config = dict(
    activation='swiglu',
    qk_norm=True,
    init_std_qkv=0.0147,
    warmup_steps=262,
    decay_shape='linear',
    seq_len=1024,
    train_tokens=720300000,
    steps=15135,
)
Each number is 128 + 32 x the weight over the matrix's rms, rounded and kept within 0 to 255. Layers, rows and columns count from 0. Numbers have three digits each.

# gate: layer 5 MLP gate, 1024x256, rms 0.117, rows 18-84, columns 192-255
# up: layer 5 MLP up, 1024x256, rms 0.113, rows 18-84, columns 192-255
# down: layer 5 MLP down (transposed), 1024x256, rms 0.115, rows 18-83, columns 192-255
gate18:143092093109123113123125131145140146066157135156139131118097121099111148155144175130147133161171121148146135133102107106114116105136110144084184115125086109122124120112166139169170158157147163
up18:110093084136109088058088120128131094247112074167121095123149091113087136108106115163134150135086109069134120129151166144132111165160123092108135148121162151137131119055159142135107157077143126
down18:184189117085121182157103154078177158153092147158108123102174172110157096142177142101112155117126113139157131136104152208114156115135089125131092133113123185078084106138163082124165174075144107
gate19:135169113140105128136149120102109125093119128155148136105102176169137188097122099154087161179114173089040107050209148079108087096135069134079116127168139123081130092111114137096096178152142075
up19:153197103046158167173152132140127169092116146079119128174180147082065148168117094102092119125102160143126170199115119092109145156113102195156067134142137101190115140125103131118138060120146163
down19:139152164164118119112093132139129148109059122139072070128097189183118176175142145088088133095099138097077126164151144126140137154140147149144135155116113195111090156156147118136116131103159134
gate20:144123092132157090137165148123057099172129100116113132109166158126174125060145156166205130108154199098081085108159085126157155138095103092118146174111142117158168078143157127101140086136148105
up20:073130144133188127148150116105170121140152156214117114163079093093139185153173138164084111119127135147096142149171111085141166136137172134140110117078145073149113142071156159121079085088139070
down20:105103151143146145107106171169099145146134130110142194084155173169145113107094131120115120132194049116151141165118115134079125174103162196106094135191135173090145161100104106113127109152112132
gate21:095148153144154164063134059115142135068146116143090124096134150138104126134143118147133135124177171086119115132103107126124182157044190063102125106139136200132122130141086113103132105130173172
up21:159135071148163091180089127079087142116078112106163089168190139103102122129143136147210158064101132078153146177124147110132120088094101109117122149147153143102113092110135095048177189157147125
down21:200128125121139102136074093164133099121106122160114142113120139197122088116120183161185136119145081120142154121098139176114136154197140179162144157084097083156052112187187091092162070143126095
gate22:158154147131099103129110113072162089174135114126135124143174133130191131143133122122134104144052172143103157168130196077146072142159149165070118122082098135133223145158172174167141138103149166
up22:142127145141078118125120124096133077180145071106167144097126114132176131145122133120174139164071117075100120141161120139120108158088125137137130113069144137190184156121154109144113090118125139
down22:149155112146159048108159051195117128093134106129095157096113115098131180151079106128131088155071127094146187172126145063107137137069130102163133093183121077128115102119147131204121161098095138
gate23:155076126122142108106090094143153063144165167143139118075138135111202148185085083142105070110160101093101105131097088170145196091089114063136152093142106112139170145129106134168098129071130202
up23:085111079088114117126156096157142134100080185101168134099075157170114122101125092140121140098109112123118147097094114107073147170127108091089139098171156120047120121143123125167064165102175101
down23:120168154146117178110109085151154153156136119055152110184092135099105069146110078150146167101177169112174126165181139149103144136087110149112107204087147176198150134163098132122100154139131065
gate24:209174063074123140182048146126126154122129088120101120129119145162136165150148176170103173168120146120142161186128119090113107096085112146108123104139148066157064181102147176156063089110187138
up24:087138132131151105073150113132144158166144149097166098153100143192160113110132099196092122072223139136131159114118138108125074144126107146131138145153122149115125176106118133125167177120161091
down24:144162114159180139127098116092096111120145178163141082187107163135117140187108117103079159126201103073139127065163124085149099109161059135122133157156155122124164126143142123110107026122127183
gate25:151100166125113121160127158151123137110146158146086079083171110207093134111121088145108175161136183077109140060138130143182119104106094075112185099128134134145172092161149135111075190137171110
up25:131179140098129158095081090152109129169128132159120121140145088114127135122161111216115116121166158143154140067093133119121066149150169119123151150162121119133144175080087063165112131128112181
down25:146107153131165093131137158129116120101046106128146143117154140141129161114124145095150173161107107107059122152112129135128103195147146099183077169119141162103046169186110184116110080106143148
gate26:104162116082155121126073126101181108057133157139076175049187124199181098089131150104181139140116155155131184225106160076064117167108081098104097115159080163143123119125129172139141108157142147
up26:156094178096136124091181115080105167166144130049092080153124110147092119091121125162137142093132158097098079098153105131152152109160115133140085139111144087083125085115103125100195178165144132
down26:162140136144121137094148126163140136220120120075152157170099105166093137154102154146128097112191110157120081135137083118108124079129157155135104042090152110111139149093115123132170131141173101
gate27:134127073120174166083088173148128137156142101126146135149161114145122109143091139098120059080155120176131082155126085079129068174153119124121136162171134113220114158130200119142113151161176123
up27:123121133113158117204079098189150069131118134146101156145079156138149163124174084172152122078094111109110161095149100174090192097107131153095158076086190138147149134097169151143140125118105127
down27:138057092097122129112133171187069104162122130134151075128158110122113169142142136133170191122131195127099157177124106137164203081106081113121153107156061119122145144076064152130150130100106126
gate28:117141148164054105170110119073108157149109135088110122107079075138099112149133151119217090191136168158170100138158106128085098195130122115098173137107093133118116110141117111174101091144152095
up28:185131101159100143091156132160161160123074111172161152116166133164077127155091159095170096150161042142224116189134063190139109146061082087160115133092118114116098040122102151138140107153119130
down28:165145171160159177092090101139149162104150148162120116141150086125148104177062106113138187146138097104215090057095078103143141077122116118127177112153129120154125137158119142141027128095159085
gate29:110112101096174127098090109129116126074156139128128157107130131164113155165166083163100164124078094137089172154093078086112074180149153157082098088137076108147088120124120173166080167156145197
up29:100106153147135134212143197112165110141148120201112097153099109137156139077106161169087115146127130083144123083155121146111140104117092110085124050146174160108142153168155090103161128088122147
down29:104116158099108127089123101089165144109139047187073130158114184090064215129048127138117094094118092159100085122126125105138144146095148084098121088132151118187139124108094149135096135136093146
gate30:190120117162202135145073138090116113106154176159082129110093127089122155136148155156122101169086082078176119087115073143112094111130145093097157081122170120141107146109158168187118117188167149
up30:181107155154146193083132113124174096130124140089104103067111084142160108076201154098154079097107119130156114147161090120157139117139165073162064191098136059097161165138176161115119110118154156
down30:103161107113202105130144091121133160058145198143125128147088151123160130111089094096224150152145152120060126114099124136150102096152225101122151095105144092153138116135070134184128114090097146
gate31:120141170088115135087135115145182113161136155094161070068127185103184109102114082163090132116090130137120105074163136118102141110157060105104186151107117132221100101122166163125051137096179142
up31:074120119135147115122122118111135097159142155092149154197079138175110148187136119108070118120118135095153151107117088122122191171171104196115110097132107138151131109137115161092157148109151210
down31:162142135117086179172122147115070122183128162166125113147094125162130149127113113111121159128102086131149082169106098067080136131108115107149095146154113176131190090131171143143112144168067128
gate32:075102162207112135189104098106136155096152116135102094126144124128103137109074136150134129125146117120133103193155142158144163150163144192176084113154163100145128187108150156192134154089143114
up32:129146160170109150137092127126127082191082064147136157143105131140115124118150103100157105075141143115100117109076130138132116069105104084084113117146137146137164137068081139102128103151081153
down32:123139155126123118108127131101167147137103102169134153106117137120103158133123160122116119156104118061104137169139041146148151116143127125111148094119065106163112131101110142170116139108120070
gate33:100155136147109120137130110128136117149188087118135129143165092156174108121140124121178131156127166158163050123095118122139097171138154172120165148148173141175176128144101108137107149126119149
up33:060120158133201175150083105116140143096162104148133173106172135152080186132192209145137117188122169148097158166119111103124074087116142140139129157129100161133098131100165169082081122141112152
down33:152138140120079142127149137103103115180146138121170122109153093118150093163080138103119132065133101147095109100080099125150102173097176086111081100085182115119100148172099145174055139133121209
gate34:070160096125154116114124144143103160182121116138177169129139172115144168116155183130167140167099137110090162198146148129090087080179147164067107100091097129113167117124134147136103119124155093
up34:114171145098077130139141136160103082217202188156120139067151127205058097132181162147130175140103076154085155105137171154156148167125210157101123175124105144156184110077133117199110119092107122
down34:135110095169129149129107129148137168122114151140149104124086192126139092062129120172086168142165144137163067152166126106143090124153103109170117115093150101092112104113123123155072166158136143
gate35:136113131129190083141068159131186222082160169148118149086116125152172130151125126135155163188170136103138108162050166175114087164107139134088096159109120112165160133159160156139075153131200127
up35:126144133132127183137106122101208080154163114081095168068082082196165126099108136149150155171159125077164130193127123081127114112098158047089085237138119116125098161112113201145129148115140132
down35:125134114129089140151054178153072133152184138090152108128133107101134124141136130168114176123147106123111092163152116071140131188070159116114148088099168139109150122149094118099133106159122145
gate36:134174058115158147122152152133105083136106125110181217105101130136092144170142101130146144138129162143150103144124180116111133171092093114107123051040125123175170133075128127130155141169131124
up36:170124083162129147138089161112106193154081106140121094132125150148182161120139152120148188142150076133090145160148093113072120138139111154086069154166169137126102115162186117173120059165165142
down36:100083100120122165132170107119065112081109104133129115175138123122122131144089118144122150209160135117146131080089120158080172103104133119077113121088062134139134117076088074094137100095165125
gate37:139141116116102123079147150139146144122109106093136120180141137035112170100155091145109125098169155100069075090093170179110133181161116141111147076142109130131041073099175166081091088174169139
up37:163155115081134105170150127183108133149170161118195141117133086129115082126166143102131139170139143112124171165133147060151131146095165124095188142147116102160083093120073177139158137091151131
down37:145144147149157154137112128136194110163162108159127108107201102128096087111189095127103155093185108141083142123090164148174083116094102169145065164125157081115122142141118096123111107173142135
gate38:134100099104122123091074165151133162189089108127122133121113131162105176124127145114143118150158130060128098134136120159075173131117070181085134124213126129163126098104170150133137135133182108
up38:110121151156113191103185104140094124087094134088092147135088142108154128175109146121188138153066097142118133161171127089108126123171117121183091095149148147124072144169095100068150125184117120
down38:166152149121095087001200155106084102146153106163144056119120157161131087111067138077089135153138074124129215142091106096173170224074103127132096121115156123128081092180132119147113131113124096
gate39:109150146141130106152090170156147109060078157152149056109200164132135085080106103086156095158172101055146174158085046108126125159094139081085146130112152187197157163109124131111103154130143134
up39:165092144123111102121214056104180127126109142093167159119084108103084169146159141140073082078109149123135091120109151105151137173102126041081140116146189087085057149103167064104152074142142160
down39:136141139127134158153158156124119122114080113143112143123137151085184180129101123122097144092155155124188111092158102173153105144113113147114132103108142140087132140139087117176146142153115088
gate40:102084121114128142102066133241136110045148203172168157135121165149119165144103164116146102131170170134169127103184100157131124133129140032064165104083110129120190121113151161121126138123100110
up40:044094134136155138109175130128148137111099186124212100145141198060094164152112110182041183058116096109072167110189100207145152142144151119152136165113165141147106144156090101119179157117112186
down40:064118070100106108114135134166167118083120115155124178142119143125139112195111129131094101160113115153108140155124134008114158123128150152137065086139182104119088130141112129104108135119092139
gate41:104130157140069134135159115077131133206184142092100129061112102162126110138150188142153124158143124129108123113141076132142151128114118102058150173134115071181105139077126143108146112139149129
up41:180146135127144066123084147092041102134084114143140136115135103077123104115087124114128080151185104095116128111151165130135118112083110125167133110145111103143131123105107080161114101102141120
down41:145115123120118128147156138135141170126117165183169131112187139195120176137175127131071153126133169095131126125145065182167145090132112129179174092130132114141085109070113139085112142191168143
gate42:141131192123209100177120093128148097138102128117152172100166129140153123173120116135174149112106155123125149146160122121103065108123129072112160066126134096154113153089168152137143136095172144
up42:112132121159116085087092165136119134117175152096106168190154140115132056142088137120183146089117122111122191134124106149140148114146128126127139138140083085141161107079072132115116083083156096
down42:111151117095137118122076094221141156145103120150058102166088184142163174184156145078173202110135099154070140121124143147177166137143106160088129111129121124129064174139098138114088081095129126
gate43:099114069108140131161057174100116092178124126128150176112145085171147101135099143135121111113103129113121148149118144114040098113157102128091130116105184100184137138111150187141116104139176137
up43:094128093192147146153164086141164047093097087173145100158170129170181082147132161098172196129106086133067137134144100119140075096076157125129117121095181169113183113124071167151079135160140203
down43:107170090117131101094161142175149093091157125109155100124079086088162146150096111122147065136141132100174108115138084118051081121112152113123162095073138096167144180127134110096144142198048153
gate44:122075152159179165133127118087125050056090054104091146083119138101059171094131125176125177126108110061181088113090128081096125071073096166105196067122213135134173150106128127153159151117151143
up44:109148133170114124124150093104139133090101156100088139121154180136136108159159085172120096099079125152147159139120131117101137145118109140106137114173100147119146151145193166123113125100138188
down44:094104142166171085142066087133150177089111129149122077224124168091117150105170133149120095098118144110122101194119083111155172150111147181131187114148142161108106082153094112120099191102130132
gate45:085126084093180175103152126216150110144109138087116099160077091161198130173174112181162137146104210109179167162150117218137161180160163144078114168108184151079119157115124117185140079093141133
up45:181134158034060105142169124095118088096099163140079136115101112111104083094154119169102084170114064096171121114120143127113097120177125166095147129143107110111108137186150167097133150150133142
down45:175118123124134086094150063066122158168127093135157102102119137129072105115083171154143125172123169116048167120100163125146134111098145103134120147091135135163073130155142139144187182131058142
gate46:105112102160124184139118169142131106092125116135092137123173107156120127156146144144147159132135171145135158129076123155093103112114137108104183101094134126085076161092121121186150131176163151
up46:123193131174157154153107135167137162064098162082154100122143121109129135124120149107110141173114183171134169106155145120120107151111121133105127162130145079170117110120098102120068113119157161
down46:161092150116080143106121093143117135158233138134104118119079165149149126132151113112137099073128162180115103111109090107106169159063136097075131122168181114127138121126162158108152148114122151
gate47:131105067146139187121150134079073141108136094114128161125126163151065108149156110178098083078143180183166135159088120084095065205075131136114103138096123147159125149117155192157143129188178076
up47:204141065163120106162107065144079117188136101136143127151155106102093178139184138060137131126120142205187109155080139166091127105099148128080131118110099156170120091142169146084186081150098181
down47:165159182166113127065117075105135118175089152099123129108157127155137078086101091080133118079175136156118133164184166127112214143123067150153130159127154108161181128094119079102096120075131099
gate48:109100113132070147100157150120126099162126201073113175038081133123128238124140114109175077110096089160027114169152141157134130163158119112090166149121159120113116099159132136136086114158156164
up48:134155163110149103093151152165173104136179120111135170104133121185125083159129122144103129137175089131136132153159131165140182171134088148194167110141093155160106167202130166146129096080123129
down48:129115157115120111117139120080114208134121139129109132104161121171119133175167145156118223198153120121090108133146070123119089107105157139187153138145048084090157166119136148134128168158163115
gate49:083104125075172119110094113105183059124162198146055134170153088111123129118160137164155140083141188128179174106162112153060117115132131138092122122141099178148165192124117124133113141174158087
up49:098185082128138134142107103097118140189155089193084156138127132172116118195103125110106162163173171124149133120170190121114113144146097122111160124078139088116138142159143182186116145139095195
down49:169119098091116159138142162108194078061113146147092169124164089121127104100105150136141115099130118117123161112140081159104118118097125151121126144135104144110153146140151147127169098108127118
gate50:090114110157123166112104173109115118133065084132125135110145190177141114163172139159186108072089160106133089111142119124098093155138074145055158126088076106119110158135132160101068123148161133
up50:107097169123164122104150126120058085156165112157164139100104108141186189117137183118154111147101142108091120081165077116127102150082132142119139103162119152125113122170097113135162143143095144
down50:159123141130083142152133146088107131121119124142186182104139147161149125092195186136147108145136061126158128134147051152161100170144095176144156152156110099166163152132121129207123098107141102
gate51:143144159173156081090097148119132125115142169104112123142142160173096122159114138189153164105080135142107109110107112111091106167116139128131131121116124108127146158082206120104076127134154117
up51:105177145167099134113193135116169121161122120046138140100071164141098129147107154109182170166114147176165137127165155151163150098205155147178134137098106124085137137093115138093103152141060121
down51:117066109139115154174120145121125126174148117127077123092186081091075117050167128119096104173114127147094100156096178113130156193143102139183200121187096114106104213112131126136112100088146129
gate52:122062159167138176121107129114108107101140185163139193084147107172079155128153170111155097079129105145111125095140116125100092169131118195140159116145146096087240124101125092139054093138161110
up52:134141099122130122128129098102150070166167095117116128113172185128140149098151149140183132078143098110146095122093160084141131130171063120092145116058154164110090058084130139130119143144167174
down52:105138208107081117171168147192150157127149075135168172158149159114190069119115148142216114123075139127122114132137156161171113118115110168162216153135096115101084174114136138136111145148106123
gate53:076148182142153100120167163124134134143126084171118153174063119123139166118075184095112148120092166076162121109125122059116072197154113176148159120130131087128127140123136099139167123137124092
up53:113140100099155138183098137114100091094118150115076202111151167163173133201120146119178140150158097123107191178112112088153092101183118106139147083103125138165076137098124107095128125150125190
down53:148099126164129162054172119145161113172136116131198131149158104153154113058093163153125050134102129187135122111166155154150116105140135124125088183143147147086125129100158114122124163096164173
gate54:135123149131151080135110159140125127104121102108132103117120112121156121104113141116177132115143145177172152153147104193101152151147125088138121110135127123150101100122132115160139146168162081
up54:175140127181127173133092127086127168166161180156129189128114172113117184085138196105079138125115129149142129105161078078050133157113098145124156125092141120170155119136135169164110162125177127
down54:188140158125151092174066138166128156144104080115100105125112159107145160108157175114131125124146104128080131142142124226114176170126167087080101126120126117191138116140148148188125142138185138
gate55:183122091179134122147097158148122185135179106152107130136086146108105101188178081158111148081172102152115112131092188146148140025102088120097158057205093100172120160116158128150141074078173120
up55:101130129184106170159114150155167122121104097137082107129105145109117057147103080099085088071105120166095207148198110140117143122143105165106135127157167186099149129112067159123136146135126163
down55:160157136135106097125159163125198157142108096125140155126134152086081133103160189139105122162184142120138146094181140110156083142133177115181103053072126096144179109093177129175057092113095146
gate56:174136085144129199109160088145083165126131087107143140127110118114129147141112121182216178128107093123126139112151167132139130114167140133097134119115102114168052057111092096104151099122136138
up56:192092058089158136182101134080121145097137166052177175178119088141138102153115081172110119136105102104097158116111180101147082120095157181152108153135084163070123102097103165170170140153166079
down56:133086110105133115121116187085119098075087069155132109093148177106087131111187155147136109131157105136139146124097127121184103119181122159112075111093167124097119128094173138197104102080099090
gate57:137171132169146158117102140119159159141165081118053154113165116090097128073127150158162073084142117154130197158148164143131120197169105121055133102124126151128119093079137111130161094137171099
up57:101110125130052140080054116092137141141096189172147175142138137108055126117152197189097180097108129107174156129157117148119177109080075172123110124139119144175083067144175105148108140124113082
down57:119138158117083111182142059135087139102114112159101167115135145119131150160159184176173135130115099155134102153179111142162100124127111117111188142130120116052121108166199192131119139159170141
gate58:140117111144171199118133175123135144167085115164137106127145130131109135156178139142147173151096186114109159131115073144110012091092162156119138133139120054188178189136115050184185183133169084
up58:093160098074102181073151074139102116117117159072140175151114102113103096190082069142186168080159149113115110158103167141128152105061140147145202104176083116106094100226108121099120146126124124
down58:094117167052117135166157118131073103183109145132113123116154093158093140116129126141118154104080092113135123165152149151089136160085114123191166116129138112100033157150106118141111107124096164
gate59:145144059106143152122097126175118136145089066136185136164106086169106162102082156091144137114185172183136199118147112093087141136121207082115156152198160121171126119114142170212165140101129162
up59:147133125131168125085199206132096169065202190110176168084116100151101080121103123099166140117177137195120108131143171130150124139174094159153157111157127096130141126104135113141168073099133165
down59:136144057171172154088146125168130167131081111149123182075062099153141132174118152098115161124157117094126092135105161147171070135130088105114133136062125105070097103159117104118146146217119144
gate60:123086122082212100103149123161115135095124034117174157086129142133154147126187108143185075100172131162120095091125068104141133100117096140082164111129108115148114100151137215166081140148151133
up60:128153120162134108131097086086131118139134139098150130193179103119170154128124186117116078103203100121130165124106113126100139142115128098118157164144129097192122110070154097169127190106154164
down60:153131101072170092122194107120149160129078084125149155084166080119143137121136040105147189105113151104123131112123110115098142075145115106128136138142113107113083094123108188130127067169076112
gate61:096149148079162106141119103168153132134113110131090177128150171108135150070118102147114115133158154182136067118103168117065113207054145145131160092137154146162151115131169063136181106096129073
up61:159132130139167123119106133082173129132173133142135110108081115052182154092181074118162100173155193104161085101070130153153126125089101127153202109141132113169136082108139146077157103108154131
down61:119111142144144146201125139110147101112180083181118126063160145221123167081173102085049112177116159149187115102139082070106191133084124121137180070167172178108147079103092120105080163153132094
gate62:149147134030105118108159129140092102154156146137148133115076124109161128139141134122184164143093157172126075100157163108129094150117104114146159092125088094141131096079122117165137154117129091
up62:090112145097142131168216160191087101125166162158148124113108138136135145163146149143156090136143143060119171064208126146120138167141134152122179115153136152088106153134150152102120174136139120
down62:108102119112095146126123118135146172139110114122092132202100225093094176123093081151119064138168117152139107131117111158112074143086129115126120061106138142207134081148112101132114102127042166
gate63:103083167155104165124159163081083095127141141112156089107159170110137112119092143103146154137195120146072122172193049116129120115151142137132107123144148168108179109117114134140107174167142116
up63:114124152141078151113144142128203135093165143094161116128132086088150140187081093070162149126131097128111128114122092101061131127066162110192119064166079107066167108105173171167111138150129153
down63:125144120128057064152076099173164121158144143163133167138071144129118040168110157116089113110102121140124091130144120208153145100161145098129138150103151126148132147157122094172113135186092083
gate64:102151089139140157132102148134089091157095071100098145102107155096113185148066118148175145176095130100116105128081135127094189030105163104126111154134094166120126069088118113144143120125179118
up64:133149097101124085120107105133181094104135109114081134121121109145119100110091154115173116109153134066108139116127095110141131183068133146150158143087165149161171085148141127098128169220138081
down64:145132150153142150102103153152166109189109120149185140159118134112116059088127134130157080151097099180085126167141106122078075078184190150104131120115123167121157143132166119122125133079163142
gate65:094189153105130116120108126126120151099114105143116120133102161133119134118135148166167182115172140136100150133166120133116120126158156129103168076141137128176153201111146100083135132136114117
up65:125104084116137188152104157107110219145165160110124055145140114104111111140102143164142111160176142130124180102138147158136101063194188121105190127111131174147114158091169125069137157100135155
down65:128094127058127131181146105158151113135140116109154099150098115138181151136127059114061102115075137147124129097140141147082137120126194132165084137091059102142184138148161174152137184175180179
gate66:094158080087108137125097080103125153181131137141143116153105113086083155159083096167118128143125106143133107097160151153100175169119105096121181127132070118127086187073145123143065155088133141
up66:135118092089173111096139119202172053099086058141176117119143052162098095092116128099102099166088126105100145117081121141144099146126157176122145201096167147128124098109128114129105163085093182
down66:089144114139164184091109166074142131118134093135156143125171180094159122108087118146174130139143121176120149055151209128059142127144062078084121123161152147126138134144139110127155132131093101
gate67:162160112141118177061163157111150120155095171126144088109161107148120067094107104137128127138138152154129130123152130132072057174191140130135125186087073125141188098120169119111138150121150124
up67:147085096115142121099126166118116064100124106132088180096121158092146146083155116150101169100178090098111176182136072154107142169096126102104143109192103164200115160129131119113157115134154093
down67:146166192154130147090172108076160143106122158079143168151109148179128108142150140090115099087146125098120117177148164139052083105149138159148175115121138101092097100082094122199100163130076159
gate68:099086151063161158140107108122167105159100143171179109059084176168118127196163073129113203115108091193118148086139046115075096113186122103094159178116180091136127162090127160137108160134140170
up68:101116119105131090138160128070213150102113137161182095144100142098114058133086195152114148149164122120149207143117138172127097118115092135143175129158199154137174127121126078114145144152146154
down68:160200128125129151114118164120168125132091114151144129124127084118147156090099105118111144124129120177103193100139133117098121117110121193116130141101079082082085082139137114152156136131162090
gate69:104127132113098190120103152144094097157091162141140115163150200111101163095120128077155137069145188116100126157148049119073187140117137102138136069137127096129144122129125128150130142160161070
up69:118111134130147116115113161137142100132084169122173180169141157153101070110108108152104114129106156158154114158122190117123129131128153069136125120142056152190173137134074093094112199101102103
down69:140127082113214155116094151111104156130213113146108103142098197151116169121124132130212171144125114158154098119131104081144032114127142140158106160165093106138139071108101156136139139095162097
gate70:152195103133172119151110162168098114056069168110117165112135179150125116119124115080121105125123138104083117106146128096104177105150171120135123160191118097169101138153137182165079087178163118
up70:139102091121081136105190122088080135125127112124137147128077151100171092072129065162111107142130060161141095081081091130150137122131112106127134165128094196137169159144143147074136098166145072
down70:133090152071140166192129094140117186100110154161108159098134128149108082168157188110151120103175137128131147177192120150121100094147127108106149148102156154093081080137144179116068117053088097
gate71:153119154114149051094118118128190072083130117091064163114122111122148145095141116143108171098142128113162166124092147097042067135112102094109127106085123130155144117169142133167168072120165164
up71:152088158125082159173076131083151132088097132168138121147113088103185163103051087193108114175085185157172211153118145117135151131107120135119090151111162083124169168140139140083153143111120111
down71:090151084187159142113138095119081117097185150084083092083128117154140158140094087117131093085149117150100042123107130145191129110148094149120122176109163108134145072119085153155132161190173099
gate72:110111170131133216110121229133158070106114079166143151152118118151148175138162216141110137162171196158082085140154131140129086151148170089067202169110147104094139060096165177131082108139124113
up72:137094136112155190148107144154193137123119056144172177091076138169151193145139115125125124117113095101144123118128124108120151186092150098144129121173080103099085117075152155197125170108153117
down72:134128103079133061150137128101093122151173175109117168108090108112117140103081154138107105119119102082095121124143157089150163158104199069166084105197133140153165146175114155142123110164091144
gate73:130116171171171139081119082133148125071133162170107151099120101130143176117112200180118081114126142120169128127093132127144091095155092170147164173107144097076122119083112154176091130161153044
up73:173154098120184171132146111123112107116183129158174101181115096087154082095105096083141103119149116115085117114143136109107094131188104145114090110129162095123161118189154085032110068157126101
down73:102092117147102143178139112112074135091109120145120177085104176190140159148147147154089126150119102114068106102179171120130154196113223154164119103120118112074064170069144103160130132063087141
gate74:171148091105054117127174093163124112136094096133111092135144116112137135111149172118197162144175147073175133161102091100152077159142166096127094142148182108206095143145119128146129153118159155
up74:166158178093130080097127102147155214195117164207106133117124106155141166156151189112102196163134150130134175143129184151123119122195140147191130088171114094121132152184120122059104120050138180
down74:166109107151198125079094119128076141126186098101139169128155130159120154082104059182181104156106135117115076111140124128118122128063106141143152146142085140096122132132110058108113132116142078
gate75:141098150099146117155065164148094120091145107123066107126123139084152162108114108148134161132082140084177123138150096110113131107142126114140113124152140205134155124149105140104114151092149086
up75:157114125121113123125105209131164146071134142142134099152141153108160124176089125089142107147136106129114098136114128082119166124161086124145138150215100199092121147136106121053102144129169132
down75:067160117127081128147106076133142094190114183225152117130072148104116113120162090182115146119117113125195165149125093147175134136116151162149080137133184129151136104118169140137140126058140131
gate76:125133155131147145068128164154187114079147126175159133087103177158121152166148117122158153168114170168164123091135095117164126098152141109069126157139167112170145144080155160146092087158124145
up76:086196174180109112080160137139119197087167177165161173077142098103152158141117169136179088157166171125064155149157095139146137104146156110102104163110117139149097104136126114170137190157081153
down76:091166154104097158089109165129121151082057121126148101167118122090122156069133114112075187096147147178166118181092146167101079107121158172125155134154109146078135115117064140088076119122158148
gate77:088164100112156163129125114096094168088124161106125115096119137116047157145130105176140150136111124134128076151189182099110125086147129137101114167167087150119106110108120118108161125134161139
up77:055087122188072156118136116145136119090155110187100123101097164151127175079110112103156112175095136109103142116132175110126099185145119119115198174049198121078124111132122109131129126120143091
down77:167114104146121087129136110092112106167171130113091149097116081121087176084177075158136129073115090156146122086114141123165169108133122152155136110175116071107118156096152164092068089194154129
gate78:169163152177143151102146124152142120183112129158141166080091168148146107113200116142159149089068152149143057114104139169094179115157105089104165116158137176075166117134131116149134103136137116
up78:119093110100101106141154099093082181145131123124201113100145168103122153101133111098082049147068164149091136143125106145134104135175112082098130169078172065084050134135188017201157141169104152
down78:162122168121189098103182118172175112130099163139096131162105106112149112127151149181202117124120143156143152127063180180141122147178066147106113222190142128185131124111136167086148076177096086
gate79:157139164146097149118093138127139200140155086082090184106126149154078172086121099182104128170097148119158070148092143082095129061191131188092117150147112118125111096060192117097083109094136122
up79:130150126114107134125132135160104137196113092130122099138144159108116095114100144067148101057069096152157155123116169112111126165127127121158212124184081152139170167140089097095163095112147119
down79:116140129131147203116114066140141167105167142107161133191081080115063147153145112166143111172146140086120128105172116145147064108173138147128109120151077066145162114111141138153087125054123146
gate80:150124096100123106103081155126106099179095145134126176122100099099205177122044148127190143132188090153112133155117094169102139115152102184147113088165137127121095164112172130123122069196143125
up80:156148126091118054105140058125141192129088149101147137080152084085144144148131139111201096111202123121111220118131158174167121133167113127124152141143124084120155124079167129088128142165092185
down80:112121109104123206088112127118196147127109133141134159161131074136143143153158074152101156122116159083144109184129139122136151073106118101106153180110122155135153096108134117184162056158146095
gate81:081198108122149106127188161153142112162081119140148103134093097071165161062124184175116093119092127144123188200155154113119127158136136113114148145085124085141129136079160139111141157117176124
up81:138113168095119127145154172130137155134145168091123144098162151129171143139142153127140102150124139148147135144091186148142163093126212119121119152115188085125155148082169137069024090170117083
down81:052109112103173172163082122116055116139171127058104091167095101179174095171127148092134104109174105119095116155212146122119128161153149154156124124081113125113148121137086088125171168113120093
gate82:149189119080114133072125124147084111111108119067103103145094147145068133122127095100107092156129130138105101158127179164117134089122087137111128143114124089183105180093144167119120122114177122
up82:140122133104146116164161119138158074145141073139149137112240111100166103142127119175134149085116146147120188093162181140140101111165127132115136131115172124197137110188193135099107116177105165
down82:178089092108095133120092100146109115124089136159104118107227154136148141129098092117145140140155085120129111096143156125157111176121101097159151069035130119107106183204107140153157178158090111
gate83:094179102138068177154166104173098136158140094135150109198132105105091125040209055143174123091107159153092099127128111142125092167115127148136083064162188105177077166122127146145150116120159176
up83:120077142134099163158092110151135136139086129137119141098063149096137117133095151143092126145124171157149122121167114141100140086097149064163087141152162124100105133165171204089136150116131127
down83:104130137092170105196114153154089131129127148115129083182103146107152159088148124123114159157073116172110148073135095148162086142124154145120234132160096148157096104109129146109194124095142132
gate84:096110114124088105127158091130157126138181122110126125144091075118155154112127100117117097071134198146161104069140133154093134112157133109131099111107117174132118104103140140149077152097156076
up84:132120100169140147128076125164102127149122144170144107130143149170126121138163186106145184171102152099124133133178128085130181106142165159123104140167178124184160110067101114119178155073123134